Part of a small language model's weights.
Size: 26 layers, 2 heads of 64, MLP 512 squared ReLU, vocabulary 2048.
Architecture: rotary positions, untied embeddings, some layers without attention, shifted keys, gated attention, a norm on each head, an embedding shortcut, skips across layers, capped logits.
Training: a variant of Adam for these matrices, 106M tokens, 7083 steps.
Each number is 50 + 10 x the weight over its row's rms, rounded and kept within 0 to 99. Layers, rows and columns count from 0. The size before them is the row's rms in percent of the matrix's.

# layer 5 MLP up, 512x128, rms 0.156, rows 0-108, columns 64-127
053:52 42 46 45 48 58 40 41 59 33 41 42 33 53 57 41 45 58 60 37 69 45 50 26 43 50 59 41 40 45 54 51 33 34 39 49 43 52 42 51 46 26 63 55 54 64 62 42 59 38 44 42 66 27 70 40 72 49 43 43 65 53 45 45
053:37 37 40 44 27 55 47 48 47 47 45 50 43 39 52 39 48 60 61 46 71 49 62 42 44 65 62 49 41 42 40 60 46 43 41 65 41 56 45 54 48 52 62 51 30 51 72 66 57 42 38 34 49 39 53 32 71 49 27 31 60 55 43 42
139:56 46 57 46 40 55 37 47 53 49 44 57 46 62 52 32 23 64 64 39 58 45 49 46 41 52 61 57 49 39 43 56 26 39 35 76 65 34 55 41 35 49 41 63 45 50 58 52 61 49 53 36 49 57 36 57 52 54 56 58 57 56 47 41
050:33 37 44 55 44 55 51 64 42 50 58 54 37 50 43 32 49 60 54 39 58 39 59 46 48 51 49 33 39 57 51 62 49 43 62 70 56 57 54 52 39 42 47 49 54 61 44 55 56 50 34 41 63 53 70 29 54 49 47 32 55 56 45 65
051:40 59 37 56 40 53 48 50 50 45 42 43 45 48 59 48 35 45 59 55 57 39 59 43 40 54 60 40 46 40 40 66 40 36 49 55 36 61 46 58 48 37 56 37 32 59 63 46 55 33 40 43 40 43 46 41 65 61 40 53 57 65 34 48
043:51 41 43 26 43 69 43 64 46 27 40 42 43 38 61 58 47 54 62 39 55 37 59 47 49 43 59 48 26 57 24 64 49 35 36 62 46 47 36 46 49 45 56 53 51 61 51 51 59 26 47 50 49 41 56 58 54 48 32 33 65 61 37 43
047:34 38 36 44 34 59 40 63 46 55 38 47 48 58 56 47 35 52 60 42 61 33 57 39 38 44 54 33 33 43 38 49 37 42 48 56 28 50 45 57 53 44 45 61 46 40 54 53 60 54 56 41 48 38 48 60 61 55 46 38 65 50 40 33
064:47 49 50 42 40 62 45 59 37 45 53 53 53 60 70 46 46 55 57 39 62 41 57 46 39 38 62 35 26 56 33 56 48 41 42 54 52 54 50 67 47 46 57 42 43 62 58 50 57 29 40 36 50 51 53 53 62 57 44 57 63 61 45 45
081:50 51 35 43 31 54 29 51 44 39 44 38 26 47 53 50 44 47 71 55 53 44 63 53 37 49 57 47 44 40 38 61 23 41 41 64 36 47 56 48 47 40 54 52 47 57 57 48 53 44 36 50 51 40 52 45 61 54 39 32 80 68 45 44
048:27 49 47 37 39 71 44 54 42 56 45 43 48 54 67 46 43 57 58 57 59 50 78 38 46 53 54 40 35 51 37 59 27 53 49 62 43 49 43 55 48 31 66 53 47 48 68 48 60 30 46 40 50 44 56 47 64 56 47 34 68 60 44 34
051:56 45 35 32 47 60 40 66 42 51 57 43 42 55 69 44 30 49 64 47 66 50 56 36 47 55 63 41 36 50 35 62 29 46 45 63 48 54 40 60 40 31 58 52 44 55 64 41 53 52 55 37 49 45 55 47 49 67 56 40 52 61 48 57
135:41 39 55 47 38 42 45 58 47 44 68 52 32 67 50 72 46 64 47 47 46 43 45 62 37 33 47 44 42 42 43 57 56 62 54 78 61 56 24 62 38 38 46 61 46 64 49 30 59 55 34 63 60 43 52 34 50 51 41 54 55 50 56 58
050:39 43 49 45 45 51 53 62 44 53 35 36 42 59 56 45 53 55 62 40 56 54 65 44 40 40 50 39 40 40 41 57 30 49 48 68 37 60 37 54 42 32 64 54 52 63 53 41 49 57 51 32 56 44 54 36 59 52 44 34 68 58 25 44
074:49 45 28 45 38 58 48 63 49 39 38 55 41 43 51 43 44 55 49 46 69 39 62 38 41 55 45 33 32 53 54 67 29 51 43 70 47 49 37 49 51 52 42 53 35 52 55 63 65 44 31 41 62 44 45 39 51 49 47 46 67 61 27 45
049:51 50 47 48 44 57 50 57 43 34 50 26 52 51 63 48 52 65 49 31 55 42 62 39 58 52 59 32 48 49 34 69 39 46 55 65 38 61 50 53 39 41 66 53 43 61 54 48 49 33 46 40 51 46 43 48 55 55 38 48 58 47 44 45
067:39 50 41 55 23 64 46 66 59 42 56 36 46 63 72 48 50 57 56 44 66 38 62 41 32 58 51 50 51 64 47 62 46 39 49 63 44 61 45 62 43 52 56 47 37 56 68 67 54 57 44 42 63 45 52 50 45 70 38 37 61 44 30 47
170:41 47 47 42 41 57 27 45 58 49 42 50 55 66 55 51 28 42 70 53 49 60 55 54 43 58 71 49 23 54 58 49 47 48 42 40 56 60 33 58 56 36 62 46 34 63 73 48 45 42 42 38 41 57 46 27 56 69 40 41 48 47 45 49
142:59 58 47 58 40 56 53 41 50 65 63 49 48 55 48 42 47 65 42 35 64 25 66 51 42 57 70 52 33 56 44 43 49 64 74 65 40 63 53 46 42 40 46 66 67 50 43 44 60 47 36 39 48 30 60 54 58 44 43 59 61 48 34 60
126:49 46 43 55 31 75 34 48 31 28 48 40 40 64 49 41 46 66 68 64 71 42 41 43 44 35 40 46 48 58 60 51 33 44 44 50 45 35 42 71 52 53 66 66 35 49 47 51 68 46 60 50 46 53 48 48 48 52 57 52 60 51 45 31
057:41 38 37 33 43 58 40 56 39 45 31 48 36 53 60 44 38 59 59 55 69 45 60 49 39 44 54 49 42 53 50 59 33 34 44 54 54 52 36 46 48 40 62 57 46 62 63 38 72 43 46 42 53 33 54 41 56 66 42 44 62 65 37 36
111:39 26 45 46 44 55 39 59 50 51 36 34 51 53 44 33 50 56 49 55 67 32 64 35 51 63 62 45 56 45 50 52 41 46 53 51 45 37 50 35 48 61 43 36 70 59 54 65 58 50 49 48 54 44 46 47 74 43 38 48 60 52 35 61
046:48 27 39 50 44 53 50 66 43 37 48 47 38 61 61 44 37 54 51 49 68 53 58 46 40 46 52 39 44 36 48 57 42 28 37 60 46 50 41 45 49 50 63 58 33 54 46 65 56 29 34 39 60 46 64 41 63 53 49 52 50 52 47 45
118:42 23 53 53 48 75 54 60 27 59 51 55 54 36 55 41 53 50 41 25 51 51 62 48 49 41 65 45 32 56 42 65 48 51 46 49 38 52 58 65 50 37 46 64 44 51 74 58 63 55 44 55 58 29 48 47 33 51 51 51 51 50 39 40
061:52 42 24 25 51 53 32 60 42 39 43 41 45 54 50 48 32 54 55 47 58 43 50 39 41 55 59 31 34 41 44 47 36 49 58 62 45 43 54 56 54 48 51 60 28 60 63 52 54 45 49 44 49 37 64 42 56 44 53 39 65 55 42 62
151:60 33 36 37 53 62 40 47 54 58 57 37 34 45 45 53 46 52 57 43 49 29 71 48 46 42 52 60 45 60 38 54 57 61 53 47 32 42 36 60 59 44 44 49 58 52 58 63 41 51 49 36 49 41 48 53 59 67 57 42 58 52 53 70
050:42 49 31 37 39 51 39 60 60 51 47 46 43 61 67 45 53 59 60 40 70 42 55 44 38 42 65 51 55 56 39 54 45 46 45 64 54 40 58 46 53 46 64 51 51 63 49 61 68 41 39 42 58 43 61 44 49 50 49 51 54 59 42 45
065:40 44 29 27 40 56 43 57 48 41 47 39 41 55 57 57 45 40 56 48 77 46 61 56 42 57 46 36 44 46 38 60 38 42 45 64 35 60 49 57 39 41 45 57 34 44 57 63 58 43 45 36 51 32 56 51 63 48 43 40 62 56 32 33
048:45 37 42 38 42 48 48 46 27 39 51 49 47 58 64 54 40 56 67 47 53 50 57 47 37 52 62 37 30 47 41 56 48 38 44 55 46 49 47 58 40 48 63 53 47 70 70 60 51 43 35 45 47 38 62 45 52 51 45 46 55 57 44 44
047:40 35 35 31 46 59 54 54 50 53 45 40 58 58 56 39 45 48 47 40 60 48 53 40 44 37 50 29 41 41 55 68 47 35 41 70 41 61 48 46 57 33 61 62 31 62 61 61 56 38 48 45 57 37 60 47 63 46 51 50 67 64 50 39
142:34 34 41 53 50 51 51 51 31 66 44 60 39 51 43 58 37 36 61 64 48 46 66 54 47 59 56 48 57 52 36 50 55 55 37 46 45 50 42 61 44 50 57 43 30 42 50 55 59 54 49 36 38 50 56 65 46 68 44 54 52 54 42 47
060:46 47 48 35 34 53 49 59 49 55 41 35 50 52 56 49 48 46 67 48 71 52 60 42 59 56 60 28 34 38 45 55 43 46 41 63 52 66 50 45 51 34 62 66 52 47 54 46 74 34 38 41 54 38 54 46 58 50 51 40 74 60 46 48
129:60 50 55 51 38 54 58 59 42 45 52 39 40 64 39 60 57 48 39 45 61 45 67 49 52 47 45 45 56 51 35 42 58 39 65 52 39 43 55 54 42 48 58 75 52 53 57 38 66 54 44 50 39 45 49 58 62 50 37 56 54 61 41 61
139:46 50 41 58 23 55 50 51 29 56 28 53 53 64 49 48 46 61 56 51 57 29 50 51 51 41 49 34 39 55 46 63 55 61 47 50 35 50 52 55 35 40 53 40 36 42 59 50 62 36 66 45 58 50 66 46 56 66 56 55 55 64 48 24
139:37 48 50 37 45 38 56 53 46 26 57 49 36 35 67 50 45 49 54 54 42 50 50 46 24 43 46 41 43 27 48 48 39 55 30 70 56 48 33 45 55 44 48 58 36 58 42 52 71 48 51 46 40 43 46 62 39 49 60 49 57 49 52 71
140:56 53 26 38 48 58 47 44 56 39 57 53 45 53 52 55 48 55 62 41 51 55 63 60 41 53 47 47 37 55 53 54 49 54 58 49 44 53 63 38 47 32 51 69 56 65 55 33 49 32 54 55 33 31 65 51 43 40 44 47 81 77 52 55
141:62 41 42 34 37 66 42 43 66 41 47 49 53 59 72 50 37 56 52 62 73 57 51 49 54 53 42 39 39 38 39 41 47 46 54 57 58 46 50 61 45 32 56 53 39 42 55 41 42 34 45 30 49 46 47 55 54 35 46 60 50 69 36 49
122:47 31 52 30 50 52 49 40 44 47 41 46 57 47 66 39 54 74 52 42 50 31 48 34 48 64 62 52 47 37 50 45 48 48 34 54 40 54 47 56 45 31 66 44 51 53 43 40 45 48 61 46 60 32 54 35 70 46 57 31 52 52 51 36
136:44 65 50 44 48 46 47 60 58 54 45 41 53 37 54 51 46 49 42 66 56 35 48 50 30 69 68 54 41 45 43 45 60 39 41 57 46 50 37 57 43 59 49 57 59 51 49 57 51 48 35 47 70 33 63 53 45 51 49 53 53 42 35 35
144:51 39 42 54 35 43 53 68 40 59 54 40 46 60 52 60 49 50 48 55 55 47 56 49 49 58 51 59 41 58 50 57 49 61 60 57 48 31 48 59 58 58 36 69 39 58 47 64 63 50 26 56 49 53 45 58 57 45 57 51 75 75 55 63
147:34 30 42 53 51 55 56 53 34 53 50 53 55 38 53 43 52 65 48 55 49 58 39 44 24 44 52 44 28 32 51 48 51 56 46 58 59 62 50 63 71 44 55 64 46 72 48 77 59 58 34 55 71 29 60 44 41 47 55 46 57 52 40 44
050:46 42 36 36 48 58 43 57 53 41 33 41 42 44 48 61 55 39 55 60 56 40 52 47 55 38 55 50 36 46 37 66 47 47 50 58 56 68 41 52 49 33 46 55 30 63 56 53 56 32 29 42 42 36 62 44 70 61 58 46 67 54 42 54
045:38 32 48 33 26 56 43 60 36 53 36 46 44 60 68 46 38 58 53 40 59 47 57 38 49 63 59 44 47 42 48 62 44 60 35 55 35 52 40 54 40 45 55 55 31 51 71 48 41 37 24 47 56 43 60 53 50 60 37 56 66 53 41 44
055:31 47 25 34 36 54 51 59 40 36 53 38 47 37 60 45 39 63 56 53 66 48 69 44 41 68 61 27 45 54 57 51 38 38 46 72 32 68 47 65 60 51 46 56 51 47 53 55 43 28 52 47 50 39 56 55 47 45 47 48 58 57 43 38
140:41 42 45 29 47 40 54 42 57 47 49 52 40 54 60 36 38 49 56 44 61 42 61 50 42 59 72 35 52 34 24 40 20 51 53 47 38 55 39 42 53 35 49 51 47 63 52 41 59 38 49 18 56 48 47 39 58 64 38 60 55 46 54 68
054:48 42 45 52 28 64 33 72 45 38 48 41 46 61 52 28 36 52 52 40 64 46 57 37 52 53 54 54 26 42 44 48 41 43 44 73 62 52 41 41 58 51 58 62 46 62 48 62 45 45 35 42 50 27 50 49 61 63 56 42 65 65 37 53
126:50 58 42 53 56 46 40 71 45 39 45 28 57 69 47 51 52 41 45 42 45 39 40 51 37 68 44 58 30 54 56 65 49 53 44 50 60 51 43 50 37 36 41 74 45 47 44 62 48 39 44 56 46 54 50 40 46 56 47 34 88 55 50 53
053:49 47 30 40 30 55 40 38 51 46 36 51 37 63 66 57 41 46 79 44 62 53 58 41 25 54 50 41 39 50 36 57 47 50 30 67 60 52 52 60 58 50 57 52 40 59 56 41 62 45 42 48 43 35 53 48 52 65 38 37 60 63 36 49
053:52 50 40 39 38 68 54 60 39 32 47 32 39 58 64 43 40 57 61 43 68 50 55 47 47 59 57 46 38 36 52 46 55 45 49 64 50 58 33 51 46 47 56 58 42 62 60 44 43 35 45 38 57 44 63 34 53 53 40 39 75 59 39 51
051:43 31 37 45 35 55 49 56 50 39 40 46 46 53 66 43 47 63 57 38 52 55 53 42 51 52 57 31 35 40 38 61 48 40 44 64 59 55 42 53 54 36 52 54 43 49 72 59 70 51 35 38 46 44 58 39 56 53 46 40 61 48 57 58
047:38 32 36 41 39 53 32 57 44 51 42 44 39 66 59 55 44 58 53 46 54 44 61 34 44 47 46 42 38 48 48 68 29 46 46 54 49 59 37 60 43 51 45 38 42 50 65 47 59 39 31 23 48 38 51 48 64 45 40 52 65 67 33 42
054:42 53 41 47 39 67 49 64 50 37 56 34 42 59 49 47 56 55 55 56 55 41 47 32 41 42 56 52 31 42 38 58 45 55 44 70 42 51 36 50 52 42 52 58 43 61 51 53 51 39 34 39 50 50 64 54 66 48 41 45 66 60 30 41
050:49 32 40 39 36 67 50 64 35 51 47 42 58 43 61 43 32 63 47 36 55 36 52 32 49 46 65 37 28 36 49 56 41 40 45 57 53 65 38 52 57 35 55 48 66 59 60 67 43 45 47 49 56 50 54 46 64 42 47 47 65 68 38 53
113:47 54 51 43 44 59 38 60 50 38 50 47 55 65 41 46 52 46 35 57 47 47 48 59 26 43 58 61 27 37 32 63 37 53 41 57 47 53 60 74 44 34 50 62 44 55 67 47 35 50 50 43 65 43 50 39 57 63 52 60 55 64 48 49
048:45 47 46 51 37 44 55 81 49 38 51 51 45 59 57 54 32 52 63 49 66 49 53 40 49 54 54 44 30 47 29 64 38 41 51 55 48 57 47 46 44 45 59 63 38 59 55 43 55 53 42 39 43 41 58 28 55 42 47 39 52 62 33 38
047:52 51 42 51 29 62 32 52 44 34 39 41 38 61 48 46 49 58 50 50 57 44 58 46 45 61 57 42 45 43 39 53 37 54 50 66 51 59 53 57 44 44 64 65 31 56 63 64 67 26 43 50 57 37 42 46 50 58 51 37 55 62 29 45
100:37 57 43 55 47 58 50 67 58 55 61 44 44 47 37 47 38 72 55 55 67 51 50 45 39 45 61 44 33 44 50 69 54 50 56 60 50 63 58 35 49 40 49 48 73 41 51 73 52 66 45 29 59 41 46 37 54 52 44 52 73 55 46 55
059:43 42 41 43 52 54 43 56 42 32 28 37 41 57 47 48 32 39 50 48 61 43 50 36 42 50 62 40 59 49 36 50 48 54 51 56 33 59 46 49 42 45 56 58 57 69 56 51 58 47 45 33 68 35 57 42 68 53 54 44 71 58 40 42
123:31 37 40 54 40 63 52 53 46 59 51 38 50 57 73 51 35 61 53 46 70 53 47 58 29 48 49 45 31 52 47 50 52 40 49 46 44 70 55 37 45 51 59 44 48 60 67 50 31 54 47 46 40 40 37 28 47 37 46 41 50 56 52 41
045:60 44 35 34 41 63 48 59 57 35 37 31 49 57 78 49 48 55 49 60 53 56 59 47 29 45 59 48 52 47 42 60 28 53 52 66 55 60 52 50 44 32 49 61 45 67 49 50 53 40 41 49 60 59 62 28 63 59 40 33 61 55 52 39
051:37 42 38 46 45 68 44 56 46 45 39 51 41 60 72 39 30 58 56 53 62 49 73 45 49 48 55 46 36 32 29 64 33 24 40 57 54 55 41 66 37 44 58 45 46 53 56 45 68 34 35 46 46 47 43 37 51 49 44 45 60 61 30 56
125:51 52 53 37 43 58 41 62 49 47 48 58 35 62 50 57 31 48 54 63 60 51 53 58 50 48 45 59 40 55 41 44 42 32 60 50 44 39 37 59 51 60 40 68 32 55 64 56 66 46 48 47 60 51 54 49 49 71 42 50 73 57 43 51
136:48 54 44 34 42 55 60 47 48 48 39 42 56 56 58 62 52 71 47 58 61 32 51 58 67 40 59 48 49 36 49 52 48 49 64 52 62 47 50 71 66 60 39 43 43 56 39 54 43 49 53 51 60 50 66 46 39 51 52 34 53 63 57 34
059:43 49 38 27 40 49 50 59 63 48 40 44 50 50 72 57 35 44 59 35 60 49 48 45 46 50 56 37 33 46 42 49 43 29 27 70 60 60 46 57 41 47 69 56 29 50 60 45 54 28 46 43 47 41 50 45 49 55 56 41 67 58 47 46
122:45 54 37 58 57 54 36 55 35 55 43 55 57 50 43 57 52 43 62 60 41 49 51 48 47 57 49 45 17 36 54 53 54 45 24 47 41 50 58 43 47 34 49 58 44 50 59 64 52 44 28 28 49 31 49 35 50 38 57 52 50 72 51 29
046:45 41 35 33 35 59 51 51 40 44 37 40 42 46 63 42 50 45 56 53 59 55 51 39 30 45 54 51 37 39 39 36 39 54 59 66 48 63 42 51 47 38 40 49 48 56 63 47 58 40 38 38 50 38 59 49 48 51 57 44 65 69 44 28
126:53 60 50 38 49 38 42 57 51 57 33 49 43 42 53 48 49 51 55 54 61 29 51 47 54 44 71 33 62 57 44 51 50 48 42 49 39 40 70 58 54 50 46 64 30 66 46 34 60 37 42 37 40 59 71 56 56 52 38 51 46 57 39 45
133:50 65 52 41 51 52 27 43 46 48 59 50 42 55 44 54 25 46 49 52 65 34 53 38 52 59 48 51 43 35 29 51 29 56 44 57 38 62 37 62 58 22 54 74 30 59 58 45 53 38 49 46 64 46 68 43 44 52 35 59 46 47 36 44
053:46 44 54 36 49 80 50 58 52 58 51 48 58 46 60 60 48 40 52 29 55 36 44 36 54 75 64 49 42 45 49 42 24 42 51 54 53 63 42 54 57 40 54 51 47 47 64 38 54 51 34 37 48 30 41 51 51 58 28 56 60 47 44 58
146:61 52 36 44 48 63 24 48 36 43 51 57 37 61 48 53 40 53 52 41 58 33 56 55 57 26 59 48 38 57 46 51 54 52 56 50 44 62 46 54 29 46 40 63 48 47 74 55 71 42 49 29 55 56 39 65 44 73 48 56 61 56 64 40
050:48 47 44 32 41 63 34 56 46 40 46 54 38 53 77 41 52 51 51 42 64 35 50 51 50 55 60 50 40 52 57 58 36 34 55 73 40 63 47 55 41 43 55 55 49 57 64 45 51 37 48 35 57 51 56 47 54 50 54 45 64 58 45 40
137:39 41 50 34 52 52 55 46 51 61 55 51 55 54 58 55 38 71 60 64 68 47 63 59 56 58 54 52 58 29 48 38 48 35 59 45 43 37 41 81 52 46 57 53 43 58 55 55 59 58 40 33 58 57 47 37 52 55 58 57 60 53 53 60
115:54 62 55 38 44 60 50 61 44 37 49 30 48 66 53 46 48 55 55 33 44 48 55 44 31 49 51 54 52 51 30 73 45 47 46 56 41 62 41 36 33 39 49 64 42 51 38 45 39 41 66 44 41 55 43 41 50 55 51 40 46 50 47 52
137:62 41 26 50 48 55 64 75 39 43 45 57 40 42 63 46 64 70 69 56 44 53 58 56 41 42 57 59 48 53 37 54 43 42 64 49 45 71 36 70 50 36 60 45 36 37 34 48 71 50 47 49 48 48 47 43 69 53 55 55 50 52 37 39
046:46 38 45 43 39 63 37 55 40 43 55 37 37 47 51 57 49 37 54 37 67 44 56 37 46 47 55 42 44 53 49 52 39 50 35 61 50 61 50 64 49 40 63 48 41 66 56 68 55 52 41 43 54 41 53 41 59 47 48 43 71 71 34 54
065:52 44 35 40 38 59 51 58 46 47 47 43 33 52 56 44 43 47 55 52 65 37 68 37 45 61 59 33 48 31 47 44 39 44 47 73 46 51 45 65 47 42 62 58 34 61 55 52 51 28 47 42 53 50 61 45 58 47 44 49 65 65 39 49
044:45 48 41 33 34 66 42 52 57 46 49 29 36 61 62 50 35 53 51 46 66 45 63 39 52 57 66 44 42 45 33 56 43 33 45 62 54 57 49 67 50 40 44 56 46 74 65 54 61 45 36 48 52 54 51 46 57 47 52 44 60 53 47 49
113:43 57 42 58 43 49 36 53 50 60 48 52 64 55 59 46 33 70 56 72 71 48 54 53 49 22 54 31 54 49 46 52 58 35 40 43 53 49 59 67 59 56 48 67 46 63 51 57 48 44 53 50 55 57 50 47 40 48 53 44 65 70 41 49
042:49 45 42 47 46 57 40 53 39 40 56 38 37 54 57 41 53 50 50 39 51 44 61 44 35 51 76 35 33 47 37 60 26 48 48 61 51 61 48 51 43 49 58 49 45 48 69 46 53 32 39 43 55 54 62 42 54 50 41 45 65 62 36 55
048:50 57 32 52 40 59 42 60 42 43 50 40 39 44 60 43 46 57 48 54 68 40 55 55 48 49 61 36 34 53 37 61 39 44 41 66 48 51 45 62 39 41 51 47 44 37 50 55 59 39 43 35 52 29 55 44 48 57 40 41 66 67 39 52
119:51 67 42 61 44 75 37 53 43 27 51 45 46 68 45 36 59 52 34 37 57 43 47 54 43 44 61 72 47 58 63 62 49 62 61 48 55 51 51 42 42 44 36 78 50 59 42 61 52 52 29 44 54 48 53 56 64 51 43 40 55 55 55 45
073:39 40 45 51 44 58 42 61 48 49 39 29 52 46 64 42 36 47 62 51 60 35 57 47 44 62 57 38 51 35 27 55 34 32 29 71 42 54 41 60 39 46 55 54 35 69 51 59 56 38 52 46 61 47 49 32 53 54 46 37 58 62 40 54
111:52 44 49 17 55 42 48 49 58 68 55 41 37 44 66 46 37 53 77 67 53 56 42 47 50 60 51 33 59 25 38 45 47 48 41 57 60 58 37 41 43 57 64 44 31 60 52 37 46 32 49 47 52 57 55 37 56 39 57 30 42 54 51 55
139:42 43 48 49 44 59 20 50 42 40 49 38 42 55 46 52 19 47 69 54 56 40 48 60 34 56 71 53 60 53 52 63 44 50 39 56 45 50 61 44 54 40 69 52 60 65 51 74 63 41 45 48 44 55 50 59 54 39 48 56 72 45 39 57
133:42 33 30 47 35 65 34 49 59 28 34 48 51 56 67 48 45 61 63 53 53 37 52 51 52 36 55 54 43 53 48 47 46 41 55 53 57 36 58 51 54 59 50 55 43 59 65 51 64 53 50 45 55 51 46 33 67 42 45 40 86 51 41 34
060:31 41 38 37 49 54 34 61 37 42 43 43 52 50 53 42 42 57 49 40 70 39 68 36 49 49 50 38 43 41 30 48 37 40 54 66 59 44 41 53 58 39 62 64 36 47 57 50 49 33 44 53 52 39 63 41 57 60 50 43 60 56 28 44
058:62 41 27 38 24 58 39 57 46 32 52 43 47 46 66 44 36 50 58 54 51 43 57 51 41 54 56 29 37 52 36 52 39 36 35 70 49 62 50 72 42 37 50 56 56 60 57 46 46 42 45 37 44 47 59 41 53 60 55 36 73 59 41 51
136:59 58 46 54 49 53 48 57 32 48 33 46 37 54 50 43 44 40 45 48 58 40 39 50 49 36 47 47 41 45 52 71 45 55 60 59 40 65 54 49 40 56 39 42 62 56 56 76 71 68 59 51 45 31 53 56 52 46 33 50 68 66 60 61
049:35 51 49 26 29 60 51 72 42 42 55 44 43 50 58 47 43 55 70 31 53 40 46 25 46 68 60 47 45 45 46 60 43 43 56 63 45 55 46 57 48 31 59 53 38 58 57 57 59 35 47 43 60 31 54 51 63 43 48 34 65 64 49 37
046:54 42 46 44 27 58 39 57 38 41 49 27 37 52 53 54 34 64 50 36 67 59 57 42 42 43 57 38 52 50 44 37 30 40 52 57 50 62 41 63 48 35 56 48 41 73 52 62 50 47 41 35 46 51 50 37 59 49 41 47 71 56 42 48
128:44 65 46 39 34 46 27 43 26 45 54 53 35 51 65 49 54 41 60 52 52 52 55 48 53 29 55 54 45 47 48 64 41 28 43 56 42 65 56 43 25 49 51 42 30 40 44 61 50 48 45 59 55 55 45 48 62 51 47 52 78 54 48 49
136:53 54 40 51 51 65 48 58 61 44 58 38 52 43 47 61 54 43 47 47 59 38 74 61 45 46 57 42 51 31 31 44 40 49 58 66 33 46 37 53 56 46 47 68 59 49 51 63 56 57 49 44 41 34 58 31 61 43 48 55 79 55 52 63
048:51 44 46 45 52 54 48 65 44 44 46 46 49 39 74 31 42 52 71 49 63 36 52 36 32 54 50 36 25 39 33 54 33 42 46 64 62 50 51 57 39 46 53 62 42 58 54 56 61 35 53 44 53 38 62 48 54 46 52 42 67 64 46 42
140:42 55 50 21 40 46 36 42 48 57 44 55 61 55 52 42 25 56 46 40 60 42 47 59 38 39 78 37 35 65 45 50 42 48 48 48 38 69 45 57 56 36 64 62 43 64 48 51 68 57 28 41 53 39 55 59 60 47 37 48 53 49 63 47
054:39 53 34 35 31 72 43 54 53 33 53 41 35 51 58 42 38 61 61 46 61 47 55 50 48 41 56 38 34 45 42 64 27 52 47 58 56 52 44 48 52 29 62 55 52 50 58 51 56 33 43 45 60 59 65 42 64 49 49 36 63 48 41 60
053:41 35 43 38 36 67 52 50 42 43 41 46 37 43 63 44 38 60 59 45 62 40 61 43 49 45 59 40 31 45 58 57 43 36 58 57 57 55 32 48 56 51 64 57 55 46 63 48 56 35 40 50 61 52 60 44 58 51 37 31 72 69 38 50
043:47 36 44 53 43 55 54 53 51 38 36 38 43 46 50 41 45 26 63 49 74 51 58 46 42 50 57 44 46 41 44 59 40 40 43 62 47 44 44 67 44 27 57 55 29 63 61 70 58 32 28 49 47 56 53 53 55 46 44 44 65 61 38 48
046:55 49 43 34 40 61 32 53 40 38 44 45 40 46 58 52 35 51 63 35 66 49 43 49 55 43 61 23 31 45 52 52 43 29 43 61 54 67 42 55 62 47 59 64 44 67 64 46 55 51 31 38 46 39 48 28 63 61 44 40 65 52 35 59
059:58 56 42 48 36 53 46 61 56 34 46 39 49 51 58 40 35 54 55 42 64 41 56 37 51 34 55 51 46 37 46 65 42 54 45 81 47 57 45 53 55 43 63 55 41 60 57 59 65 44 43 44 42 37 55 39 59 59 42 46 57 63 35 58
044:44 51 33 45 27 70 44 47 45 29 54 45 41 57 47 49 39 64 55 42 62 36 75 39 41 64 57 33 52 40 31 53 43 40 39 56 50 54 36 58 48 32 53 46 58 60 44 46 56 40 50 46 64 37 51 49 59 46 42 44 56 52 37 50
111:52 57 43 34 55 43 49 46 48 54 55 53 38 48 48 52 39 34 66 57 52 55 52 57 41 75 39 26 54 36 48 48 44 50 56 50 43 43 43 51 37 62 75 36 40 52 58 49 47 57 51 55 37 48 49 27 36 45 52 24 54 54 47 58
119:45 43 21 50 58 53 50 58 62 34 55 38 59 41 35 58 51 62 56 36 42 50 59 55 41 65 39 50 50 36 54 44 47 50 45 55 54 53 60 62 60 52 36 68 52 62 68 54 41 52 38 37 55 53 41 17 43 44 42 47 52 55 33 49
134:45 58 44 42 54 40 51 34 35 47 36 33 56 40 61 59 50 75 51 58 63 60 50 35 29 62 38 31 45 44 35 50 48 42 50 70 53 51 44 66 65 50 48 49 59 80 43 66 44 39 44 50 72 53 47 48 38 53 50 41 50 42 48 46
130:46 61 45 55 35 55 56 37 49 65 49 52 38 63 46 52 41 43 38 66 44 59 58 39 37 42 53 44 31 53 54 51 31 57 51 46 54 45 64 60 45 41 33 49 55 49 57 51 32 54 48 56 29 55 61 52 51 64 42 34 55 74 62 62
055:41 44 43 44 45 55 47 66 38 52 53 42 42 45 54 41 36 57 57 44 69 51 62 35 35 61 53 42 47 39 33 57 48 48 51 61 48 64 42 39 54 36 60 64 50 69 53 61 80 43 42 33 54 29 52 36 50 53 47 51 60 67 33 48
058:38 49 32 41 41 55 40 53 43 53 49 52 34 45 60 54 48 51 62 49 76 50 59 44 41 69 52 37 45 38 43 66 38 31 48 73 37 60 47 56 40 48 43 61 43 70 61 62 43 50 42 39 53 47 44 46 56 56 41 41 61 51 46 42
140:38 38 34 31 46 44 53 53 51 59 52 56 58 53 58 50 56 47 59 52 45 57 55 29 49 52 56 29 55 37 42 57 40 40 54 48 52 58 38 40 34 47 72 37 35 41 56 66 53 37 33 56 68 52 45 31 56 47 47 37 52 44 52 53
114:48 28 45 33 50 63 45 58 30 46 61 49 43 51 70 50 36 50 53 49 61 32 43 45 18 55 54 56 48 41 44 44 54 50 43 53 46 47 35 47 54 38 42 42 38 42 77 42 46 28 52 42 56 55 39 35 66 63 40 49 54 49 48 55
140:46 42 41 38 32 54 58 53 45 59 58 48 59 47 58 42 44 66 44 63 47 40 49 29 30 45 44 34 33 30 43 48 38 40 52 38 58 56 60 72 53 52 59 60 47 55 46 66 74 48 57 48 64 25 53 42 35 58 46 38 56 66 48 33
041:38 41 46 42 37 52 44 61 34 54 41 46 38 48 67 48 39 47 49 55 73 39 55 58 45 54 54 26 36 42 39 51 33 48 38 58 48 52 45 57 49 51 55 65 55 66 62 64 48 42 48 40 50 42 55 52 65 48 62 41 71 68 34 41